Part of a small language model's weights.
Size: MLP 2560 SwiGLU, vocabulary 13844.
Training: a variant of Adam for these matrices, 527M tokens.
Each number is 128 + 32 x the weight over the matrix's rms, rounded and kept within 0 to 255. Layers, rows and columns count from 0. Numbers have three digits each.

# layer 3 attention query, 640x640, rms 0.032, rows 63,127,191,255,319,382-383,446-447,510-511,574-575,638-639, columns 512-639
139099086164090112172112107073147173118140159089040045160146138068081023039214096124163113087163125145125115111174111168089157143182139101088123103159099089070164133117162136151154120120098121101207167167145115103144070091160115092141120110124124163156141160090112116121147110124078158150153086161157171098153130154249117070189146120127175174113101127199128134124179106112124069092206
131114116188074184173180049152068110137131169105149106143121136132093148130070065161051195179178139177140100059194183086124097128111116091152125149134139141099074165082113064177144135132073192187148172135145132086156075108120142125176098144097194176143159071108175108098181092057134048115150130068129092193162122142073143105151170115173106108121155107080133209055140091184123185139108
211156062137164164112233030132141133122110215066117172053144160149124076228153093144121122193045117109079021174228209130134141165144174148139188097167117158164169139142078121138189103087094193193131097117187145044105022162123112070116084154179181218166202132128182095102148060149194096157106096127123094120145068156112149174163135113171152172174138104114159150136155129143140112071140
121098139161109138135112130110135144094116152122112107127132118119097120101146188128113117134129131163077142125174097114080098124200155107102101120142111101115097122142099095117172095092145100104126152084107064114116135109117081162163097135114151166160132137067118100110114084143077124113156160131129114130140162144163158081148145144108099145099143142126165101127136150082106111168157
148139057159119168145153119115130140126153160101119154047187187147147106170131086161140124193060098118185016190234151144077167187125119140143117160155065145068148134158084080045187109119049119178174106094202054105146147127147134085139138179132102188152139084168130101152130140096112129165122138093123110095154110149131147132122099094153161172151117090113138138085122100108113100116132
200121110189137116125159098184054144172193091203184126169090148111036104090201126098126089134191141197080047092141141071121154111098154060145123149115071113079095088094077199081203082196095123137077191143073089112054140124101152144163115202106182165126166102164056157071150125134115071079143154104167084174138199093128130084106200072152085230077183167092161142116069070133128080181164
132164116154181131192132126100122181118110138084117177094113108161111099186159115153139136114132145101111059125129149129138122163116139149129132147108070201156129102167126077104115166122115149149125123139143110159139052100060127156166111166103129159129162120075146085151121111168139113145150127121112122080143178190132164137113086114153132116183159110136104109157134078139150118149147
103102120127145169147191193145148170074174044216123124124085096082124126096139144117196086112161173092127133095146131153137104131088128157166103151095159121080135129116119133119131111126133112067122114110141167185180131137147137173084124118135075135124127171163131170153114109119111174095163150103158096150087172140077115100134152161119111103163151075112073040118114159158075146107080
140180171159106176176105101124067148167138178149137132126172138198101211165122115091097178170117105181179132082162192107139158144147164124072126108084134195083172151151139150166148178112140136158136163061159189125159130170128142152173126085145106112147140116148198124124159141177143125105099160144123126118091163109057074176129087051141121141151139137116141161126190180084206128157128
141113122120145105105165122190164109110120136120185155126137137117207137111186175109113106104149167135120148146103118136123139149106136134185096066134161115094086075115133142155143165137093091134159125057102181151091200155116163190122077135072108149114088119122141093152089115131136129122127139165106143166188127128102106095130155099130094061144155127090156110089125178161115122126095
150081099122057105155095119087154132147173185127107119173135098146097083082158109177115122141163119152128098089170140160119127141113105093100119146119107140130126117142138067110135083177136148088179176151156126096159091132143092080137159141115066156123132161181156148121162081077100089183171104126057079135136151194169132121111110152162122194126075083158108155178170079136116090126089
149093122174163132113111110115167133121124097136166064141104145110083176129150155122154103144145160109119096139096129104127134165158185114110161123090150091102139072151097127135180136186128104109102125114110084175102120084077124139147093120100127131147111156137130134070122144191106086119127175148111078133153120122164073092132119085147100118131176102105132098093116124095126143200074
151147151109116126072138081148090099138063194137100109151107178181148114197105118068176123113117096135154150134123119117177085142150127115121177095104118137126107098124116138134131151158159154126132137176061182126063081171095096120159090114113170131158190134115101149118116136178130124187100201110094134099168114134173112115115114104117153181131187123097167104124098122134142127104139
134101128124129142155149114132072143151134122158143112109094131157196131163121117125161129200154115095098105097150145148186080124146139110150141056163140161082165153080134124079128094094144138097126160100109170090079161120142111115150156183086154124183165106120077081107103085153142111084131153105149121161150130116167104107130157122145129163144107123132136072139112100098119140130107
152128121114105146112134116115081102101126164139146170180088140077130132132116152153079096131130090156128101081132132145108066098162113057078111199154145117140085115151125115103158101129123101101143158125088119087151108149128140127135168138111150141176163154130081172077154139148128119082128127139098075102127109155142129091169091127152134162154111148133131127114119125124140151099110
# layer 3 attention key, 64x640, rms 0.0372, rows 62-63, columns 512-639
075103115149130202141118147145132150081156123134086131119168103108126184135074140140124099168148191103139136053096154171102117172043180102112086126113162115168170133127132090097129192157115147074147114120110206195161056109163103154123133144110082148129156162179125129176111131153169148180124118116126179110134087146106158127127117158155183029078122113163081137086158108116122187119094
152125122173052154119108100105106075159154159105126110116153132180131147135102113152078129117122145106155099181168177105119109106166106117105159149131101061147139214137076107162205150138132152152078145176085132088136061138139223147112125133165198173107167161143114127165184111074082114091141181121132130181118115068145090133146136100092110148155145166157140138115143193121175109109149
# layer 3 attention value, 64x640, rms 0.0158, rows 0-3, columns 512-639
110144155082094076155105193126111086123163133110193165121187127149069143126118101160156107078092149138103077145132103105143125135119072133113180175140134221150124101113098117096098171139137054093111120112153103112115151155116141078101113142119143142109154084183104124141116072130120130136172190166166180142135142151119083127119139170158170139099077152139092161084161049052086157150081
132128117148113105174140132153137124187113091081110108120064110108110130110156159096135137118128103142166118077116145104094116117103109172114185084164103155181092153179098170159099105096165148164095142118137159115112117060073137152123063112090109055162127144089172101170093102146121125148186103125096126115115121114150145099172115093176086147126152079090113150137151068163155091134106
083127161127116058117089149110112164137172181099058109090166140108131123099191117101114118100104119167170130120160111112123142092146141163087141106103047088129150122110142167150091116164076121134135180185079129156148087210123158127132075119095071111206177132122094096128129123136147136211088120088166147137153061110102136149188157088087083190052174108076122123137094113117086097136113
075097168148110112154118084174092136110190118109184155131147152090137099170151144121161118141097138156093097179143094141104133134105099196099097189117133165107150137110115086139127146093157166091186108160100129136097075097158118098117105150097100140161074100090082174200127078121092194073132097138155099120131169117155099166182100101150143103162092128138157170067106113126122083174083
# layer 3 attention output (transposed), 640x640, rms 0.0176, rows 0-2,64-66,128-130,192-194,256-258,320-322,384-386,448-450,512-514,576-578, columns 512-639
110150143137102155100118155039171138138111139126128139133160138097169082086124131124070144128151117114117175121146107107099121093130136111136142101148133139113121103086116126127113120134147164112154108112141151143154102107124124072111187166139099133130194147121133117158220184073192095130145093154081108133135070114131107113084122122136117118129154172131121115151100156142081119153126
116100135056131140103124140109055179106115111085096133155109130112114182136104211126169138136076135168122076103221183117127191099128136153099122099153098154209157102135238145142059162110078134119118179137136178097078113147185131116120106084106127130114212107136139107156165128140064121119177162138136107121074173085120157054120091182126036138145087120113142172161180070199132187165124
103123168137161124122156086141081122171172136162143110100158147164060149197111144180113128135145143123085118106104167095159159176125084117110177108174199076132128148158147143184168145124094118124134168093074094147168153142192113142107088086157114101143108083187193126136082123228116074128135168114136115175105229119152094094135098105117069113119097098085166180106147048132161144095110
118134142133115144104093129028137158157082166108074135124078102132121089106117148135126125167151099132149170113113104094127155106113115142147108093141118160142122134120093115092114145109177154142117127113142125109143103119114137084153142121109155135084096136093153136107235194084154126136112152088109139126109113140147162162124120096122146133114131147156102134126130171126164113129116
094106098135136134138095128150161074110146171120124115107104135156145136109098101139113154162170129121138101132174105107129114169108154166130108112068086109130151112113117139126179166117132142127122157127124115175111120137151165110124168041117111158143155129155115111121116172091151158110105127103096110111120144112133096095124152109157110102104147139169128124069112106157118152118146
128107083130143125134212105152170119101102108095137153130189099128152121141108144179121143118133139166133112116080153192104170106102134096146177131196151086131090125127151116125100150149146087112140083105133147129167096069146097166089104140132100153126169096157129150122088156163128160134164127180088122111180163177150083117131122145119099110174117134146151150122172078125066204123076
139175240152122129107118136023152110143073164149135092128154148113184096079127076075146123139090056129177157139154154117120105087104157142130113091133123132115156156127107153097130143104124182160142109112136152172097092106056170101127102143104117138136157134131117100114255163090138116163055119132094130131132124139109117152145105137114122153127148151143139138165143139134160092120116
141125136081130122138141095115113112152100145142086118154127168175132124182131085117142166178143095144149150123124126142101123134098131151112117157137146139113081144103123103114139141135095132126120086179133111116176089103159140124136113135098097163154114166117117125099194128080151146153106125058142142159117136122101097114130091156137130112117130097141125100123186102180105137132134
084089008156133145176115102143126116071150102135166119072108107135104122162098160138079118117175149152088091121065110077153159134118123083136126162151134093116119142132155124171190084135150099102130123107140068132159148113144063120087103175191157103076137152129203111177049091185131153103179127167115197108086152127155127128156100045105071086079125152106133121067048122097117184119168
062124168146128115103142119000159146109141140152080140126155135090109140149111144116103117129152138154113161104111136127106090143102093130116104128111115173139154118138139070100116114131155104109138160128103102093186090128168149110128139158134092154137164161125116165128255147123111129095152130147124155103143113097131134123064099119138151093146143131133092101160131105176112145110131
153133120187115145137128171045112191095117124137174082113115071127142138123136097081119117154174153110133120157163133145102134119144121139124138126103138110066117117104096116197154144137160099088060134125099064158120129119130108144142130158167116174137115142120133080150199082082113156117119176105063137152152150157101123145140116140120166095144124148248171116092115092117087165118162
183105106131122136118125097255139120116137104107144125107089168134146149152095146092097097118129102086158111152112158131115116133148116130126151143149157095127088141146162140128135140124183189125126080087152148150101155146133142101139111121111130146130123086134162122146030138175177098076128113145165095163101111130129153121131123142126112119143136168098154138087131126128137128128098
133117142125113130142126124044137122128128115130206138142120149149156091129080128152103109153113103126147139134109132138112125117078134137109112101095125103121151104164132096151174145134093171116126116091157106171198095115152154125135109177150125110102170135111112112087251156149137198156128178148068139139149116130147131130141040110111090119144105115131128127108105143108147162099069
159139181104122169209129146140156154106125177164099135091136077146125098153106141117111125159148121133143159141125128118074110141100141159104120147146162160148076146100140158114140127126110136117095104135140118173182108113183149089129143163106153146175115129138102109127135139073149167087132110102115130124151139157128105103120133138160151115118140147186110120144148145173128119150135
121167205154199129090158159167164146151093114088098114084104133156085118126131104128144159065137086105130136151108108104145135087140154124180164134142145094135121173077098173141143090090141138088166168069156151080046176124051112175107104122121124104120101164110159117157056092110116081132100142178163123087118154081157092142163133105161089115113132133098143077119128090134054079145171
078130136165093161107088148000145156110088206134117110076143153155163081104138047131130112133152146123126187140132164146127145096105131141120099079141103091108171144149104127101186169082118193139119160136130136175180076067094165110151120126124140095101135137110132112144255173105172124163090103079092180135136157123151132154171130091129150160128179097109123160151160177137154100146153
168136158140157115125138103136164140178128126117154128128141143136117179177129102093137114180111109099108126179141196117120104146123161133146167148107106112126132108124117144110144120170122113129078100141088081139118110143138147127124120118152132174156153119087093121094167110120131145180096120132106149112147123140150096147139162145115130120134099132114163101106129041163137132150154
080137051106122123185173040248141107108140112077091157157135112080125150114061146142131094164091124159157088128167165099059182128117091086121143180187186072139073156117126081142119104173195129094122085119107151101058151151097077054101134192066087116126149121164108188064000123142164089085159132178145048132152136208092086073124123141135042090100165221190138142108122031178108187120098
143098216089131115120105104000133124150133129166116127133107175123141155122103140091118123122129125149129174079099146084145111168125118144120096089146144174139107112128125146166080148102140156155136144082150148140140151139134114109104105089100145129083088130124165152091255125125182119151087111124088153144137063181090139120120021096078093102121140110111129152122090118078187140130092
160189070137148111134115139059151099117129105144144133114118100167154109103093103141139107170142117125106098151144108135131160111130155147126113151138114116127148155094118113108134148129153166124095121147128127125143080138155151127091170154140139148146130115152144085131142174054174149128061098103120133103109107139098149088157143155138143098119133150143147098128149139160117107115127
123096086161154123131148179237086115100118118104172115146122072164080096125125121151087112125114167121132084173105145087130146142144136105122135144128155095080142132154140180144166147145107082160122131139139121139147090132106122149108151185139108131107148117126134155179002143177118143064123146168102143156164130098127130110123148102153117148209071180124136052120162122107130147122131
131146084144118156136132145003202133114116151114173170131136096157151080126114133145119140119125112132104146163184118120131184092118110114156135137147095113094131124115103105116153156146097157151113143134131135142166140109130117099139145121147124135124148125125146135104215182102155117169107103130065104157142080109137148141114109110118122163150168149107100153135099117167070111149105
111089139108141127133120106135143119118110130128107146130160148168115117153128169109099130136108133109095077117109160119082164100109136144153136083135124148170162107165132123118114098095069109133157143143126115122131124104142145114152163113092112123146144117181075107095171165171076157131132126139177164140168176104078159100116151131146078094133080138108113186145152143170141174102159
113163228141179100102165114224031132114138122127129087104100165092163099115125081133107169068144157143138132119111129131201091133097153135137094114135183122172126097121171159178149125128171158110180085077105175205065118133087148149053095072145148089182122133117151065195108165198161118116176124146163172080100165133107090102167101117106081066076106079108225102076151092116127156099105
162095240162087101112084092024126178137129165122117141132136156133161101126134075171170172169231091155121170113114142123134093137118125129134090114130167156145155131140138122144122151123152152050138177144157161195110111091119147116134131100134164150104132133148124099149223117112078137081138140136151104146090138141135150083126057141158106142142117117121133158172097120151120102130112
158112082135141120094090175046161159143150110145158078179131108129170152129141167081103075102093111138117067154179137122127113118096181112081139157119081141114159118101112147103110131155108187150139111161097142120144117142173085144101133133106168192144122122166136132118208147156126151145103158079062200158159141120135134168191113105115150100167110155176187136105153080088136087151145
092176093106210119180182102209141102072119134123142196094137092106093095102106155105060097104072149087123135188111105163103161154145107139164160150147126074126138130128155087121163138088160057194144133070148146107154125109107120107144117149123124051161098131142096105106009173174163116144114108172109166084148097074127121131113171078079119077131144191116133120083160131116109188119151
100159247102123118082123109102093105154150163092077132131125142081136108091062131160054088116135115139175222091127099094101039157170097107176154149160184106111111164150170192160113157125144143137125085087132126147152155150085141093088131123099119126138182094129146209125155185122183119075124154090119170099109112159122127139148049100141123133164120113099130106138164141173115135080147
189123175127180136124131149122134250150090101178169049102136151140147084136156159107131077203178195135128084120162145150132113130133166175142124140131112171152167128105087128115163109120140156120100109097097074158094125164141107109122153157145136210120171134116107139135124072102095154093122102093131172173125142136149129082145142116117143157147171168152174121121097061168151146128136
133081094169184140101148186118167172098140130113160153163137122124092157177181152093144137107160112114151127171128122145164115124050117107072131132110115104142102101126143138170123159119184114121122140096158141156109159113125149196161118157143093132094093115135151121144099135120169058132112158237099066175118126130090137099127151144134102106098129158102169147116102139090099111141142